config.toml
n_layer = 9
norm_place = "pre"
norm_eps = 1e-05
init = "normal"
init_out_by_depth = true
optimizer = "adamw"
beta1 = 0.9
schedule = "wsd"
decay_fraction = 1.0
batch_tokens = 65536
steps = 7966
dataset = "wikipedia_en"
Each number is 500 + 40 x the weight over its row's rms, rounded and kept within 0 to 999. Layers, rows and columns count from 0. Numbers have three digits each. The size before them is the row's rms in percent of the matrix's.

# k: layer 4 attention key, 320x320, rms 0.0525, rows 180-263, columns 288-319
# q: layer 4 attention query, 320x320, rms 0.0589, rows 181-264, columns 288-319
# v: layer 4 attention value, 320x320, rms 0.0397, rows 160-255, columns 288-319
# o: layer 4 attention output (transposed), 320x320, rms 0.0387, rows 160-255, columns 288-319
k180 071:470507501476442423459530514506501523511473514509381572479505502472526457474485539569513491449443
q181 069:481500533462464515482582498523526494545511461486526460370479481419510571511517410510421431540570
k181 075:508499476463438482529515430461515515531548452537466500436484528446478508507513454503452487543551
q182 069:557532582440549482439489414483481528500509430461491487568517497447504469489452471434461506500515
k182 077:559496533431540487414445419480428538507441470500458484542472456514530520515451488460384490461400
q183 067:533507538440504560533607540459574492507542531487513479484513516460478513422484510454580539513509
k183 073:519537498484498515508532447483514526488537459459474486553523484478545459446511536472463491415551
q184 069:518505470576454463471503550505459504493558560491443506542461462565542439533563603458525537458459
k184 074:537465495519498447413479538507469516512586500518442475488476495560557508493580579509535464493396
q185 068:491397524557440518501478501517491501488501524526543453502416432465565510607504469412539503475524
k185 071:507481528535441482500554482502490513483477523442592479470434466444555516541439542427477527515525
q186 065:496458454473488535587537630459448477469570493510580447439504496557548475506496571501531451500580
k186 071:544539467568442509553480575498514462496531461492495496467516502494516467544498559462502487481493
q187 069:481460549515494589539528461500570518557464455493494404472508553422544551546485435457429454511530
k187 075:482493550499491556521525437515554550563497449520517468494499474377543575557494471531448478497523
q188 068:515531517408575504498546491443491434525521499462483497456535486473463509504502470534463469508528
k188 072:460502450513439479446522468472522467510488502485431592515495547517454399429547482490479509530587
q189 066:506513501475512448508462421448513433460447506501489520564459499473496505414538473479458484525501
k189 070:543575483478489506513494516496540416441499465566519533528447494471517510478514506438553467528523
q190 063:484426563457477467542452515527528506502493445470516481508571497534545562486437521427410453552484
k190 072:550524536529490493564477473527440505532452507479512460471516481446540553576409556456427463512447
q191 064:373531477504511510473436574474528456516534468480428432493542487467550484520488434489464549564459
k191 069:393511494476521572435471529472579482509448480448526475529523499496537497467564487534473504535541
v160 088:566541546551510491479476450495508495405418469497524471498516494475481513517495503537456537501561
o160 087:526492473464500533519497560472506465536516502511465522492477496546558467473532489476578489467478
v161 088:559555451502451548489517494525533512463498498421436467509552482463520524511511455459462516514502
o161 082:451490523509519435483510518489464458482567502486486518500499502537410458487477533499540518474490
v162 090:492525450564579527509493520488542498602568529419525493496437550473514632510502470505477434515479
o162 084:505503499455450500478388420497534473453435459545533498495624439505437490509511495533457528470458
v163 090:556490497602451534468441527494545518462523443506530475506422475557530453548459526438472502463492
o163 084:482472471443549484518501434522475484493467535517543507513519584438446600472516473533487468573505
v164 091:465477462586522548530472558535480506520483511530489531539429494500457505501553495576523481543501
o164 085:530514541464478454502515409529522535474447481469535504434553501486509537497458504399475531462474
v165 089:475500445542537531575402491486517492514526475459479519532517435497524510524473406482472430483524
o165 084:515439563466478476487543509545507510526475488513542489507489527506481566532540562514504526507494
v166 088:458567531540467589492482515537496456474438617551513520506464467457545575473519490536522569461487
o166 085:567465488485507413496572452444472553547557437488484470460475499562428396521496454493464497507479
v167 088:521503542536440487493486413459476495464477486481462473498420491450522605521527477495471543470431
o167 085:476509439463557512499505623500509525570522535521501522512564464554503440486506493460529483504532
v168 089:551503450495634498566501472492497492503452454446450503551493495491515483485484543522543484484495
o168 079:449521557528382494471510447500479489543469477535533455442537498484493501497523458521464491528470
v169 085:486467491497505461530464564466399527518524454438467515525514471520525388573489518476507563496463
o169 079:506530529486527524496511449537558480498483519520537500512482464438436515458431486562467504508552
v170 089:529467542466530564538456534548516504492489561565491487450578441483487534526466523432444471504530
o170 084:498526453514526463437553464442485528498523481472460480530352536522527476501470459552547504515488
v171 091:492532545548454483545444451559491512508480442429445534522450430465494523517542401506476469509496
o171 084:505538521496543460491584526457466526537501537518534449443553534513426463486461505478500507486501
v172 093:469514471575466478510512518486417483484541569519540515543543515505460441463511498534522521495436
o172 083:499487545459530527535496525470535547496456527511462456481472449469572535523504526432450478534585
v173 085:441458521482515403461455499495448472586522470484445550520510500559553451539522577509490532495504
o173 077:556506501480471522544538502525550537458460481509535499491483478501497518479442469479528496467481
v174 092:598532611551430437458511489519460560468481489481547501535569495475519466463531566431525543484401
o174 086:448470410419538514530489525446538507507509511517479543486430493525513534523502484570480451529548
v175 088:533405526477531430432484578550442518480514527490582469503481551548475519471429534501458458493503
o175 078:434573463497472507486540439447544497446506537490460516520450474457537506501560490473507515557487
v176 084:483498614564528525452478467528477492489532471526527526491460497490483477519464437518508521517433
o176 076:514554463449452471476499551491485552538455510495492522511506540512483536447525524479488506474504
v177 094:575428500478508411451467497536439538496505576416509588578451477528497507525525452481508520488600
o177 088:398527502486497556521526523470541530515488485589509432450551500428500500508423521528402470489431
v178 090:557597529455453467453476443418449531544430478541508539430466520567523505420458474551521441510487
o178 086:434423460558519554541462524499571439426546538482522483571482439417518562573560536507485516482514
v179 097:432533524510479478531369484482582479463445503531506486475416550444515595616459496486508462547590
o179 092:563498489499519503492570522479479484542539506492491521506517465567458390412541472507532556437445
v180 086:454535496556443527555573496517457442490498470473517528464508517488510441492559574507501534493434
o180 082:545503527509558483538438481477522517485409555557471505530521507498514481500468452503486497528513
v181 094:494496487538558535521544461509451525542491545458460544504455473468469490456466509548512511485550
o181 091:506446496446438512526472563484518489445545457510492502515512547552581476487511509434495531510508
v182 090:530469527410568482509508530525512517537567458512477484502564558444549500451466541497447513507502
o182 083:476558457598471516476488485469519511443455553494471506502415479479470543505475464520513433468499
v183 092:430536465523558509512495469549487546493527493489507569513516498536531446447490461574530487504500
o183 084:497477537487437508530512533496492431520474514514509428468509483482489559528532507430490498471527
v184 089:551598594516554583480566470480571496463507468509515448478508507463509469502524543556470494532528
o184 083:446468454452465490485481486506471522544587514511445525465495503561440517525517476501530551473481
v185 088:471554467500401510527541483479440545516440498523461585481462481518520444523537576456527564519516
o185 080:529416559527513478524498574525504526500506494474562469474532477465481504524450459495498483513552
v186 094:477484547518392461469516563461450490490566478431456467547528422468466474512526472440515500524498
o186 092:503512519463503460483519485533531560539467511486524601471484541507430499522509543591557547465492
v187 093:486484500460507430499542475473503524552534466451521529527510524439472482502470412447553520491439
o187 092:542455463493513537481473551539482456430484528504487478483439500572599509494500585568461475531485
v188 086:497533593458535490499485507515521472436531561539515522514455452494469448431565471465535480498498
o188 076:539492482510472456521544506511470494554485458467430446505529543464557532552458503479500458552438
v189 086:458504591593552537462440516583536507428465474546512410487506525483550506557499577489446515518499
o189 082:529538464419487500546513450451478449545500533494496490480503511527413534473522368496513450448540
v190 091:529467456438516549502503471491387528481500519409492512566536507505504557515548471521508452475555
o190 082:462548533512510464532500549505568513527505439558524495431496435501542516503417497509464558467440
v191 087:472532563517417535483455507478499459419535527449511541457456458427492487543440498527452541517502
o191 080:534517509498489503526582513536509518554485509518484451509491559555472502497560490427587445473524
q192 147:534436548563493517525482510569494539492513445560459458551518484514424456482522543486482515455495
k192 116:511483507497513516531535573527512563512478474523516458502514488493460534477519529477489542429456
q193 140:437515510526597495529415506502514462426484541523508474462455516469577536551466455526500458553539
k193 140:463430507480543515427520479509496529448465534458491538541453491435591504512457480548496471512519
q194 194:487486479510542520526510554451564515478567541522481464570511435529572441436436532507485506465579
k194 167:478506479502505490545478547485504522451585483499505489571489472550603471444465532491490462480495
q195 135:505473529455474491490528521478445530571476520498455488508421460525497538510496525525464488483501
k195 128:518523514485443561483557552499527528519489486544527403491509494471462484516555488490492481467472
q196 159:421490483490495544452405534548473509432512560500511485452419567477567568544510505496457388499482
k196 142:450473520478481564478511516491575472499489599503487530492379470446536525572561477490491483474564
q197 157:561515494513472505506538506445534510514531491498460492559537472511402498424519521524520592460508
k197 120:485530475535516484544487496445498536547493498519530544543532459564420489460456492498473498407474
q198 142:490521519482449454549512472442505482531503506544469538486526432530479558510459537399509553487502
k198 135:457529537451474509569515469480517456528518501548578516462544520515440563509554489471501510539464
q199 150:532489527458498494462502473518527510476484535453472603474519495552512491475435452427507534521527
k199 126:570527490502448513425489501501472396458522546511528535501425503550532494497526561456496472489518
q200 148:401503508504470498482441582539412512444555555508533521474486454535465525516525494561518479544541
k200 155:463470459518469529459509556501517559474521494532504527419459447490514472495541485524492534466522
q201 153:523477520514517480552569448485507533481487456560477494624561477526428518441460556539466515426489
k201 115:476530525494507519550498491500502511534498525596526537529562436539401547445472545500513554417498
q202 148:445483493508505524410489606498438468513544487433516482468423493500529444519565434565468450568494
k202 155:451496406551493441437502600451495558502445483449441443488416473534554407507538457554552472523482
q203 156:480489422532488468460482462562510485500462482438527478500449510497498472494579505497451465442458
k203 122:479462464493546545525527559529551469490482527500463475486492492503440518515536487537547513428511
q204 142:543561471533518470508418460498512497556455459467570541473433520463535516484491518513490419543436
k204 149:478441470503537531465535479470506416471431577459497458486500522446501516538492450522522496536488
q205 142:566457546532512546524471517537453525492482525612495466581444509522520461454459526469480434417527
k205 126:573439582484532515444526491564507527470462532477515496545476506445515519458431580457509505463458
q206 154:491519519539522452543515472450477505436494476539497491522584447499411547472517485567522548466560
k206 148:398555461567491473586489470497472502565549430504560536481566472507441491525497500502531563500443
q207 160:527475457576506515553484467535510519536453498501538484524518527447557525459495546387480481467516
k207 161:572448563507510500545490508561557496406506418541551422523536492501559545511444585409447535533489
q208 154:491525428531563467551490419469565488502515426514478476549549509429433471474526518561538495445522
k208 156:469526441535588500535513486497498488503476463532475500499551499513398534522495498543505548454428
q209 140:525490524484519517549484510519518514504515499600481533511564455472481483445516509439506546491523
k209 139:471496517509492501576492538472450419520561503556498535558506418558439486458457543489538530478497
q210 155:499485483525604528534435495528550518442518502607511408480444476460530487443450560436488484479526
k210 159:514411459596538445524491554522512420437505518457508518567507472470515522482465484459496512496491
q211 152:496512458520560501516510576528489462495540540544477414530401479450562436575502490472493408533501
k211 141:490446483496542505485522561474533459491466496490486413559452520474571504506510508514506496539485
q212 158:511508466535526474490540456515485560539439462518484577521532517537410465520514457604514481505496
k212 133:505529497496521504449472489474498543535512485507488494505492537469425502481442496575514524432475
q213 153:536533515454431438512542439418579493495475466457522485505525495478499587466480532407517538498439
k213 160:552471513465524538603538436426474406518422536525554510522546533505475541492462477425450441513533
q214 155:452504541512537488477490527468519473519543532470471506509448459510542498545538523458449524516575
k214 126:489521497546515463464487555492526455517543585460506558528415468465494493522450470504565537514515
q215 135:469544443476514493526549520516486493493492452418442497487535490534433467501523504535532490464481
k215 109:462487509496526545479467539462497524526463557562523496529508524547431448521560517534512491399522
q216 154:502555475494479464462476435524503448424485482420491542484540519486493574531521416543518492533501
k216 122:463517570466497503512502401494472539508455501473497519470501496487484530545543486507502478509550
q217 141:493467534618538515453439536540470510472449493532455450501422529493533540548450465526466457495412
k217 110:537460458521494540457517509515554561533523539476520496532419488424477518465484498513503509456510
q218 164:573497477479524458460574378461569532533465468435484551564560546557452518460453528549477524474500
k218 123:576552471475513505497476444487491519455435533498503521523564515492448494427442495514513467407541
q219 148:496514540495497564455533596521493478531542586517479489505434411449569449530431532471465488479534
k219 130:510443530547488507478494589548494532493545538516506498534417408538537503525504515448488534497501
q220 164:459520518509422506563498592489482491497573504525496425517447469444536467475506493442522430535493
k220 150:441463486520491548555526582434509519549536473511522415534455475521550476498580509467457490486464
q221 152:493505511414490576495535534527470500491473510472510498487514578533524470507522524551505401489515
k221 154:537449471455503517443523543536522578495465505499462452505482527501514463533525510518458479467485
q222 129:514447472613471526476483505502494521455430610496453435547461418503536499507504566489515500460543
k222 103:487495535513532492494473515517495471460532551518519559555493464476485527444450500479492519434506
q223 154:546536454517483464512513530457516466481467433458526469470490475519456498475539497535557446542468
k223 146:529479447495505491522508486414487461499442487449481439499509489513519427484508417481467451499517
v192 117:509530474463524521524426446425479462499540542495510523503462404541479518502471463538415430531521
o192 125:500488496583545536500456511451513529424480554525526479523504473418497480505524534522491474370531
v193 117:480509486527485510474539539474504482485551533461608539513559507535507401488434560455514549507459
o193 116:501506513577501506518529528511444465497426470520561489540544427452426492492522493454509497469555
v194 116:544371452461502543426452566509489526508522514515517475552511503492472474477527497528549504428505
o194 116:491440525554517573470510564545502480501431524550452538473482487530492463472527548541514487504490
v195 103:485511471467476505558492570501453492575428496440546545454546542465520515566521532516587481541450
o195 104:512505495504516481551479498549457503500404372525547502524484523527413501474552475493590523492489
v196 110:544523474519449497528458471501494513462468440460465516455466494488432479510482485414509519477534
o196 112:570495480458479471488513411519556448442526473477550517498559545547520544447503528591504523491476
v197 119:426502570427505452461486499539418564510524489505437473514499538465521539472480507491476557498464
o197 113:489525499503589510484484445482499458477522506517472501541538484498489410487477559535511499543516
v198 118:491541475598520522543459515500480497447486454459493346525575536500496499482488498508445524501517
o198 117:533503423462506469503525553480617548485563498529472503454482507522565475408467577482521549598507
v199 109:513502497553503518520562582529499521444544482471515467535515474526512402525485475516463521464497
o199 113:563554502490444498470578525484490438467529439555533500499525458539455562547499480549469482501490
v200 106:480473448509463474499541549527479485488572453495556476467498453465518549506445522521478525520487
o200 106:507496436467586515489454490481502461476451516582473537494554421508527471536455546581512405552471
v201 111:466500480486447443544494477456530512490557542475545531573521492550530528526477578477407500472593
o201 107:497501576484479475576528535484520537550534541610427473503504432495498591456444502473480617448516
v202 110:557455379484502440501466478458477481452481529452545572554515557504452445450540511527533522469532
o202 111:493494532465542508557523462483519421570517523480485498470550482503446491480498480492462516555549
v203 111:546456470471551533459522538481561513565503434487527494548435497570492465500563488485432471510540
o203 115:557454524493465489521534534481478496548518549527452465469461577441495462520467534458483486465489
v204 103:516448553576462486525478509557449500479532552473521529517478424457505536470434554446520571470491
o204 105:542485503543503559454514481537527467435507460551518530543568431529514526476521534561469566400529
v205 114:494472536505484573465494467534503514516473555473582539523485551511478493537514493539485591465572
o205 122:507542581479503456515520470510473442542483466504511500450519436451421528504498543453466486497502
v206 094:556531471489524504595564455485564540535486490509487517501547421457501487547510511546518545469490
o206 091:459535483518435440468546530498409510523510510453506509539463490467495520477519452556449475543461
v207 104:428540464554472427552478545449562432465499543540522523513557487526482439466434500544456484485569
o207 096:473526469458531481453487528493553489506519484500461549500506452470476481542535488547521554455476
v208 107:511441519493535488519495455511470452484551525580480540464524491548474515462500530419523488539559
o208 113:466494503509511521500529533475542531457515507428510507600535436555512510519597555473542536368506
v209 111:539493484470466517452507514510480501534448523476413559480563571522557508578488552495529510486474
o209 109:545472431443487499473491432516448503530424430432535547475504541457420553556521466481490520630511
v210 111:482551520435502508475495472502510499526450391496534492483510576441595610481425515425478536504548
o210 109:463490519587552493519514529538509519494475546481494460498445542446587553492451525475472510511472
v211 123:493498544486536477493447497488521500526512542496467567510556511500550515471409592530520556499464
o211 126:438474498560603544498463425530468533481528466542522526525467510429436489444565531489510582442517
v212 108:454503495428527463462482500489493536616437455562538524478564529520493574508505539490530485485422
o212 111:494508537477551514495471436521417508537453456498470482535520518478433462462548574497517539452437
v213 115:424517513536445464535432583551501480466536549516500549458424564550535515551544496622527455561491
o213 116:418554519489537482536467491473508478502524475435520506524455523524561500565447519485531515548471
v214 111:507589496536522459531468545515476500490561440460482494475434460474451507473533492523478528530476
o214 110:481465546527499502475534547485505528551512501470546456567540440525552449451488462576509489492501
v215 102:499419536497450462466456478495475502527479522593562454474516471561552442453462519403537501478516
o215 106:478499506568511507424444436512515497500437487583509518487548460521523529548551502525505438514439
v216 114:507487524443473542471491451523512489422540518431527454466464514530552451479447471548426471514562
o216 113:502507493525489468467509523496543518475426546517481534434490513508497533526512475494521547455525
v217 110:551436515530565335526404538493463470479463526575430496522508513554472566425473551469508478456537
o217 113:503515507508510541516488451516564438509614494537431512511536492562500453451520567474502548506515
v218 110:508426488497504526420549567544602532556521457483503461538509565503555424514496457483475465517487
o218 114:463440542555509514479559597492458515494469506519454462452390438548505491521504444467531497512473
v219 101:522544475455527517512490546462496430473492505491505480483566516544556477477518516527518457528482
o219 108:566421465492577497511488512478564573537411501538416515488494515483520470472540503448556534481476
v220 097:453563516483487476483465509473482510530490498463513511423470481558464557490546538482412495522522
o220 095:482472540471490475470532506480477489498506480454505518540519519475510503533527593491538504475538
v221 111:456547542593478512535472546561523495490525502459543574429513527535504565569558529517486473497501
o221 105:485506523457441480514558515506476505511553447476481548512516442521489563538493505454492562458452
v222 117:541454514531448419506491493500504492483488499479501465470444439538547502514454448400477541435451
o222 112:500474471542513511441470506497477494498510534538523482512466431538531477522461519487516493518417
v223 113:440543510512471522518542506486447496458569484513534537481546506475478413442542498546552516534554
o223 114:513507483468519476498423442467488479525485569409447509501538473513500461486513458500542497479442
q224 094:512498472494481519538531467487579517448449533479522455540511481510499538470425481502376499513540
k224 098:437439527523520457515495488501510468534477489437442458493545489495429542517531600508459532480495
q225 095:581491505499451571551539446423454465518504532440511549500455491563494477530469530477475522507453
k225 099:514488517475488539445485498487526484528535447471511441559421486543545512495530519508467503537474
q226 083:496529524556462455462476446560490512433526487522494526510450529499507502539484388524498509484592
k226 093:515499503536475458453482455528465518447422542498465464461539494511437485549470492520515553494467
q227 093:378445513464428471482527565469533461582495488510510522452592440604465490510596460544508504525467
k227 103:439536455461435478509494565530505479545564525506469494505501483556491510489533485488512477443466
q228 099:509492487555516552502515524441508477493544516517494646469542505508546440487518503515555496501515
k228 099:496537509504480510564508481473492507510493499513521494479492514549496490496533481506507538553485
q229 094:558465463483485494492443494477466521482486520531510481521490430455479517448478570449471497543542
k229 103:534478522512510503501476500460538471480471496561480508520506511467476532404495535488549509509518
q230 090:475579536569512524492506466495508504514532441505483497509519466503417546370590558479462516507464
k230 098:506518519480476495545492493478498433500518492513530510478507503494494508421525497484525475505506
q231 100:536467543447535493435513552552473495450516508471462472592501470548459499486472543485474459531446
k231 099:518437498560545544498506553552580460469494527493514486507489511464500535510490498457474467437506
q232 094:541525529525447462525551525503456542505408494527535491465525436536477477432490444483524538538459
k232 092:510548469510451480499464489439453475474491475533495479493522474534440486472509438485458467561523
q233 104:505515481505471494542548493446446472466458529442541455490543456495534502470524504492494476542455
k233 098:488501493528466514584517485459447457497457482491471480531499513511514499489534478477528481562502
q234 104:571476433478454517491525474522453474510418487447566514541557494465477501509454590541433451517527
k234 104:488508511509539476527537462553510506473522440485467537483523430481472509499440559512502522483542
q235 102:448511487450554456544504504493502459538573490465495471524520540482520496512548489490455454460419
k235 099:469463510466484504560482490457458505540433502437520458567510530509567472487525479489505470554481
q236 090:512486479510499429506509528489423471531461530467524541507534493493518443487522341566579538567544
k236 096:528534469495481473486485518472489562510448445486492481486501478491495446470473447534490525491486
q237 091:489505515503519487443544552545588510537519452515528476431454520568452584475556489479431497587495
k237 094:519524573518475523469521510511530481498537497490502515488473501503493491519493477464468501440539
q238 089:500506508463433507480497530464479477497487584473532500510435467578507482468531494445556490549498
k238 097:495507484479474566532412546405534423496477493514477461465441508535551522479536500444490511523511
q239 098:461474478499565469539514513417542532471408534507512502528514445491575521480483555540431501522501
k239 108:440496479525541493523515518423480502530507501525486479499504469485503513507499562499515503563515
q240 087:443530491477624480584457525455480479496564493467448544505539515488475552505488414460516535474486
k240 090:512396466492483441552470533510488510427491530460540520560520498569489461488533462505543490508522
q241 091:482469501532566510495548504545469509524439506484531531562534415432466519569460579521454497468469
k241 091:483426485486525513437520504496566528518526534539510493474543517421481539488468517492480491444475
q242 087:554483530473445485557507486481474512538498503537563560499502502524456520445451433486522480570533
k242 089:463498560477484483499484487511515516512495489507457481429536458515439523478498518492488523480489
q243 085:497525524464523537525499527504526494553482462484486562558454583531466471503439485460533434494479
k243 091:509473468504491522471475552521564531566551504485521469481466557507496492491498579514492501452495
q244 102:493541476502599495496470500517506483497517417487482587519501545462428524513507543510514489525482
k244 110:467527568493484486480483459548502526516440471447537499513514515473492496542493521504550499473537
q245 111:477444602576487565495498570530537522488463571526486493497514517542481498506475457463494570525513
k245 106:462482507485465484454531543505528533491534540535469544460492458529486494520478470496521479455529
q246 098:511582497445474523527592480497489489518460481491530504478565460534545551519565527499488534482512
k246 098:486459545477512541522488469487439442429481516507507458531503514568522514512516529475502509521493
q247 100:536487523525474611533533490445518543503491540443522515450521475556521415483456503527478516503502
k247 104:524508456464462489451511482499538558534537463521555502449540522523514494505523503492469533520483
q248 084:491536475511427493473466524422463500523511490548489496499470452552527468471472497499489418522433
k248 094:469524523536495554544436493528574417470482479524536525452486476515506532547484497484483497503512
q249 105:496473480512442578550466501439512525563437577507528561483505507520468494506433571442465484488496
k249 112:463544471532493514484506532495534476519552501514511540490503496508450521515521537478549550480459
q250 086:494517551467450496528488413513525541498502506502475509479571525529448531545529439476555581503583
k250 093:496518421477504499505535474529447506506501561517450559525518564527465467481542496534501449439501
q251 104:444550488486528497479550428520494482492518407465493429526576423553521541534557556543511513535469
k251 099:520548444492545463538487493508461467510433486458477481508517542491545504505521546475497480539522
q252 087:512533557533463474471497487506534472512493480498491510481426573483527412470567388458476488505442
k252 092:539459543508514522498481503464471468503498483472510436531464501534548474495535450462466454508523
q253 082:474527493451523533494501524450484517521564466488483510538564452487491509547547585555546504456533
k253 089:470534513462539569521460499503542484498557528513521558409464460461521484522507524510513506461481
q254 105:449485487452520518515495475543580445523552488501514503501460538525464555529501436397508528535524
k254 109:473522542498464479474546557566515512540494492460468499539503521509503527545581489483482504447530
q255 088:436531438498543522494463502562556486541476539529539531538544520478561513473477430579491488487540
k255 097:521522469527506521458487489477505498473494500443524503479544517433517473524492500546521527523485
v224 092:488456423504531446458523541500455483504483557448480519604594471431501464438485515418458491485561
o224 092:543547567479544545497490455500411505515468487479495477470443539540481469600464459532534475460481
v225 097:504444447532551493517540517525461472495526450484470503483431459534462538434509508540467381486473
o225 097:513540569509473468497486505441527555487404560518504517527427492512496447496526498451531575490514
v226 104:560565479369457391480443519552507523559519494525513508442514449480525506483435487494540458498468
o226 106:471485520494541536561513476495542470446564525479489483539524496544490504495550527522520507489508
v227 098:511468569470508395480583553502459535486488549533505537534509481537581491568472593477500576493482
o227 099:516500407571539536591442448525498470401522495473500428495446528463461572464505430502477451536489
v228 104:539560470529499513388425570508540492588503504490507466473522516481492539480501570526515511468524
o228 104:444439488495495503509523518502525536582492547464492519492533444515556479498515464459505521499475
v229 094:522429484500517484488455541507544495524525508519491435467470563530505475506462493473543531519434
o229 089:473541592457512493543475550453494559537488513550510542543574526440466520420518507461540515453525
v230 109:512553599511532450499507524520492492493512489530499515405557494547544489454507489460556536505481
o230 111:534467522485508540569509502472532500495512477536451585575581530451529596538462603493474502493491
v231 097:447421442587540556479436506549570533574540565483451467532510472463520516524513414562542421503600
o231 101:497511485486554530468553504501493477446448509489556460540470442569528506473540529484493564503468
v232 094:519466483519433516479502464486484470417517514456509499411498509543449453476532475552463476548383
o232 096:425545494462437523499525489513572532548517475502478551499501505466500539479514477410515499487541
v233 102:503450520461485493560539530517517520500508502558669480469482535568527517465489521546580506470523
o233 101:464500456484508579456513503587500447532551548485469508498534448464464479487452470434442475442516
v234 090:469484514544577485442505494535561510466512585478443520534498589506425490488514462450502491520574
o234 090:523552514508577495440459472474468451464471480518481455532478426516549514503487528593517457525507
v235 091:500470505495484446488523494546462466413561490502590554442496474496469484535560574459522516530488
o235 086:530516526527495494520498427551488574466498469531502492522539524492533469449445498475500542551524
v236 104:534599546539550486573482485507571494498494511411500474471450558483478456532563502519520556528403
o236 103:535557461553446486469494489533490480464537488575571470488484460574532534409473527492481438519516
v237 105:510609487514524522501551475567590494528571480576548527523514499463521501465473477564465467480502
o237 099:504472576470514516546533518467474503542516524526489550511575475504509473530507524421560515512524
v238 087:482420451527485549521523498576510478507538522470433397558435493502537558518481535570512492553524
o238 086:541541561512478482511466491413476500501506518502505514517508520532437515501502436480527559400544
v239 095:460502442526498529477356448507535533515526511500429466590482486442472486507456488430459398513477
o239 090:484508596430452422452524507440481564485494478474489509448519468490487511453588497533495583500500
v240 099:486461510479426532500456460509423453388540502461507520439425527523545486484487512515527452554493
o240 100:542520440535529494518528488513523532521450545531550502510515490517441496444447536529522557450546
v241 097:438518435503457457572499513536466513467549522525475519499504498494447497505513493514471543534512
o241 099:581511477481481567516458471468467531481492499458493448509481506513506471547487500427548474471575
v242 101:540602570513444457552447490532541481443439464598511483427503563489486588517558515514580534454419
o242 099:478437478504464416458541517517499453460531509443547486478475480458521504484508501483422464527538
v243 099:536501473478532458431457485518442473546565473509439485550528588494468463495433430546426468490461
o243 102:426533423520601526527527596479545487502496518530510521477522432542552523501613488526548493464538
v244 098:497502579515471500497495533521430515431504548515587514513460530555484461494401443457537497510415
o244 101:517523413505517477517442516480492520530450526479527454499532511487523483441530545565464476518513
v245 110:500419509595583521500466452488541493482547476434499467533521508471461468483554503515485455497521
o245 109:496558553462462536385554454491454526501376518523477557507485539508511473530490552461553561506542
v246 092:559491574483437436501591571481419536499457540540425479638568478568512550428498465529490494496545
o246 088:447466420489542528521464450551521487467512522444508494514480530471479507529560598491502510476516
v247 096:509549568572467500493348447493550524474571506465467503458485457501503538489540450576541496474481
o247 098:405470562514479521421540572514465461505434466528466418493517489529490471454544533486394520493533
v248 096:443523466451493469560444493479490495551555501521432482536531449518500458587512463460511512450504
o248 093:488481448544497518495509536482489521465435531540515448502453508544532483414547450528492479493473
v249 093:504478561416581573565461459494498520550510524553459501478467508514550526448522532416509420444433
o249 099:561460496521467488497553523496494482528520479454557480474506550548489445485530407492456473527513
v250 091:489548517466449632459451405527538440444439510528450476566457474542493581508483483495467465487468
o250 090:505527525512539439501482497486500480506506465481492515466510488469437459460554523530488522480532
v251 089:468476522518538494553528441494484539494556499544507513469429491451509526452528543467478442512505
o251 086:504492532473471522408513550489525497525543520475429536465497549585504469479528423496544540496521
v252 101:480501402414504443481528510486502500438501456439541496434489513499498525527438446558417517524563
o252 102:478474481465531538526521519510480510539419553512457496525516442494492485532514603502526548466497
v253 098:437487464474561478524538425494405509508538503606555551482580476485505512496466541471497522427498
o253 098:470492471497549508471508519492511525492464464475474428476434492572526456522503467517468494529483
v254 096:445516453476545512520453558477551528504471567484475501574502472450473457509518481480486457517590
o254 097:521577589519449490441470426528461519501480511475494502412509441468546487486484482493507504519494
v255 086:493426491460486477464530542498460546444548517520495488486445398561546453527520527514497575491462
o255 088:419510421522487530480525352486509508470498518530530473533507576502472493468496559530520421467487
q256 073:569508510518443436573499539503539462503489440511523487507520487573486513437507496426514465459568
k256 077:553531492564434469528515557499530498469523498507542507476529503587442535414508498397504466506553
q257 070:466418524485538490519540510541494490506534543539464521517483530544562511523508532511537517530468
k257 079:444427491467493442523470519569426517469473487461497471604485513518462483532450510494525536473480
q258 072:467524522551538485521510534410520546476533504534513405545500474541461465509425457597482499440513
k258 075:479572452599562523542510535438542554505479500482517446498573467550532492433467449518544530446485
q259 071:486448473537463508567547487553464502493480511563528583487537495586434522493537510491522529448460
k259 079:478421493480494469560498501523462458512462522573461577521541480550415536542568444468503514453487
q260 070:413486483464581476502556409561454506501499501512488575467533564495491509498566511446519531470574
k260 076:454496487434523468470492430578472510509544448498483529478534501507465493534522472513453498433549
q261 068:450517518491509520458442519534516533547483511530508515522575490554460480455512422528498508493449
k261 074:523485445517572506473482524510504494482459460540466514516564463544433485455519481503478510514466
q262 066:558500494517454493437554536420455462474535496501415488435459465587538510528539505486471512572581
k262 072:464531560494523505445465484477544489521502488514498467381468484521509494493527530424464510561516
q263 072:436552520526483457496502413448465524474502499477499494446573534489445611510471475538529537440547
k263 077:416613502476499433498516397509453547544533458507470492482533489484511482547550533528443505505469
q264 074:469559504502485554509399546561530477547501493561573572429551542505479510482532475498530502573542